config = dict(
    head_dim=64,
    vocab_size=16384,
    tie_word_embeddings=False,
    parallel_block=False,
    init='normal',
)
Each number is 128 + 32 x the weight over its row's rms, rounded and kept within 0 to 255. Layers, rows and columns count from 0. The size above them is the row's rms in percent of the matrix's.

# layer 9 MLP down (transposed), 2304x768, rms 0.0454, rows 2126-2132, columns 672-767
size [101 106 109 104 121 101  92]
[[146  91  73 145 193 178 109 122 141 120 186 147 125 124 129 140 120 132 174 142 142 158 207 157 135  98 170 148 102 180 122 139 187 178 120 155 117  99 117 193 114 123 155 183  77 147 135 111 165 169 120 115 174 110 126 160 159  98 172 129 167 124 160 208  92 122 131 108 177 147 185 112  50  99 126 125 132 117 107  67 132 128 118 102 152 129 148 151 134 174 157 171 101  87  73 104]
 [177 121 159 139 159  71 147 121 190 112 112 170 139 169 145  78 104  73 128 151  72 107  97 149 158 138 164  96 129 151 102 109  90 131 155 125 126 108  96 128 132  64 152 116 103  66 115 125 103 131 152 138 135 162 102  72 104 122  75 125 115  94  94 196 156 102 158 128 175  96 104 119 105 139  87 147 107  90 142 145  90 125 141 181 168 134 108 137  90 116 111 125 113 125 117  88]
 [111 106 141 153 122  54 150  66  93 119  83 116 145 178 142  86 139 106 150 116 139  99  82 128  84 164 131 155  63  95 117 179 151  86 132  83 151 154 165 139 169 103 130  91  98 135 126 118 108 137 123 139 110 164 155  87 118 181  84  65 151  70 122  79  75 150 129 178 112  89  88 134 122  72 142 131  91 141 128  78  95 179 164 176  62  51 204 100 177 128 131 122 124 103 106 178]
 [108 128 180  88 150 117 166 145 145 125 176 166 180 153 167 199  78 121 142 128 169 147 121 156 136 132 130  71  69 119 160 111  82 138 113  47 106 119 153  91  89 141 122 168 111 126 106 174 116 122 176  98 133 105  83 174 116  72 145  66 121 122 101 131 165 140 154 107 102  85  86  95  97 155 135  83 173 164 217 121 161 150 136 157 124 151 122 147 159 130 113 121 205 152 173 204]
 [154 153 128 104 124 147 147 202 140 131  93 115 111 143 157 145  93 134 139  63  97 148 159 174  99 138 165  80 100  95  66 187 144 102 187 118 110 147 167 164  95 159  97 128  92 167  57 144 115 136 155 105 133  88 116 107 121 141 114 136 122 120  97 143 138  86 117 155  69 106  81 126 127 181 160 168  85  83  85  21 152  97  99  74 165 133  96  80 186 170 164  99 124  91  91 116]
 [120 155 196 141 152 102 198 150 135 104 107 127  95 121 153  94  95 142 145 139 102 111  55 117 133  98 153 147 151 100 159 152 137 145 154 110 172 101 114 150 143 104 138 154 143 125 177  97 155 152 155 124 111 126 153 121 117 112 132 144 132 154 147 157 160 110 133  81 158 145 115  81 111 108 110  94 166 117 138  92 140  76 168 140 161 128 132 100 133 161 109  91 156 101 155 140]
 [159  66 125 120  94 139 168  75  95 126 107 168 109 137 170 204 117  87 148 141 120 149 140  99 180  93  98 170 127 177 148 133 139 148 128 120 202 162 156 117 158 150 166 136 110 133 183 181 108 168 145  92 140  82 145 104 204 166 166 126  76 135 155 134  78 111  44 122  65 129 133 195 209  99 147 108  75  95  87 151 125 106 150 121 114  94 146  77 117 141 103 130 103 164 173 174]]
# layer 9 MLP up, 2304x768, rms 0.166, rows 2127-2133, columns 672-767
size [103 100 102 129  98  91  89]
[[ 79  90 161 134 188 125 104  77 105 160 118 149 168 107 143  96 117  85 151 101 104 151 140  94 119 162 133 114 133 107 168 193 142 124 114 123 171 126 104 172 148 135 130 125 100  69  73 202 118 102 121 150 100 128 130 108  73 117 112 193  94 116 112 186 250 169 123 146 166 101 118  87 133 106 136 107 122 141  93 112  82  87 190 124 102 149 106 195 105  82 179  57 160  79 125 111]
 [146 149 101 146  98  87 143 130 120 183 137  87 139 170 103 183 104 128 121 132 194 139 138 147 125  94 122 130 126  95 138 167 119  72  88 162  68 102 130 154 149  97 155 151 116 129 152 122 174 158  99 115 140 189 144 115  98 106 125 109 162 170 103 122 134 130 203 148 143 113 145 105  72 127  91  75 124 158  74 160 121 128 143 108 132 144 130 136 170 108 132 145 109  63 113 178]
 [150 121 196 116 121 143  92  94 156 161 106 100 129 126  86 186 152 164  81 169 162 144 150 126 153 100 128 112 169  84 102 160 167 151 112  92 131 140  88 132 124 139  72 121 177  62 130 152 124 164 145 101 136 170  90 163 146 121 217  95 117  78 151 148 142 107  98  67 177 135  93 116 145  85 182 136 123 118 125 134 127 131 140 112 169 151 147 129 142 128 163  91  97 164 191 150]
 [106 119 177 127 152  68  72  94 129 180 193 112 146 134 105 162 145 116 103  89 143 113 105 140  72  92 161 118  93 121 154 164 157  86 135 131 125 105 123 170  98 144 128 158 103 107  52 119 147 171 157 151 118  63  83 131 117  85 143  93 101 162 115 115 161 132  82 134 136 122 161 131 135 141 160 132 160 109 121 135 112 127 146 175 144 106 168 158 159 126 129  97 151 103  96 130]
 [152 153 212 138 146 138 117 180 105 117  91 186 158 156 156 129 120 136 157  78 174 125 180 109  77 145 153 152 130 117 101 120 195 178  87  96 163 172 128 135  96 125 108 168 122  99 120 144  63 153 135 123 154  90  87 169  91 157 130  91 111  28  88 140 140 161 143 121 142 133  71  77  89 139 146 133 101 149 105 144 125 125 131 152 177 140 135  98 109  66 130 160 164 133 116 105]
 [137 128 150  98 111 116 171 154 129 125 134 165 134 110 156 152 144 137 162 176 104 164 148 104 130 138  98 150 142 148  71 103 136 125 150  74 223  92  95 135  66 157 117 110  79 111  99 120  83 159 179 171 208 160 135 119 131 121 164 127 139 110  96 130  82 100  45 144 166 156 142 123 160 100 146 154  84 113 174  95  88 182 173 128 104  93 104 122 140 139  99  83 127 154 104 100]
 [154 122 136  89  89 133 157 130 159 141 124  79 116  94  53 166 135 124 113 172 129 106 165 160 182 123 126 131 154 177 107 163  98 174  96 162 138 117  65 157 100 116 143  90 114 171 147 171 174 166 152 146 174 135 169 125 165 116 148 115  87  94 122 150 147 122 201 119 132 125 150 163 134 106 172 136  95 119  93 122  71 105  95 157 106 111 126 132 146 167  79  64 103  63 137 126]]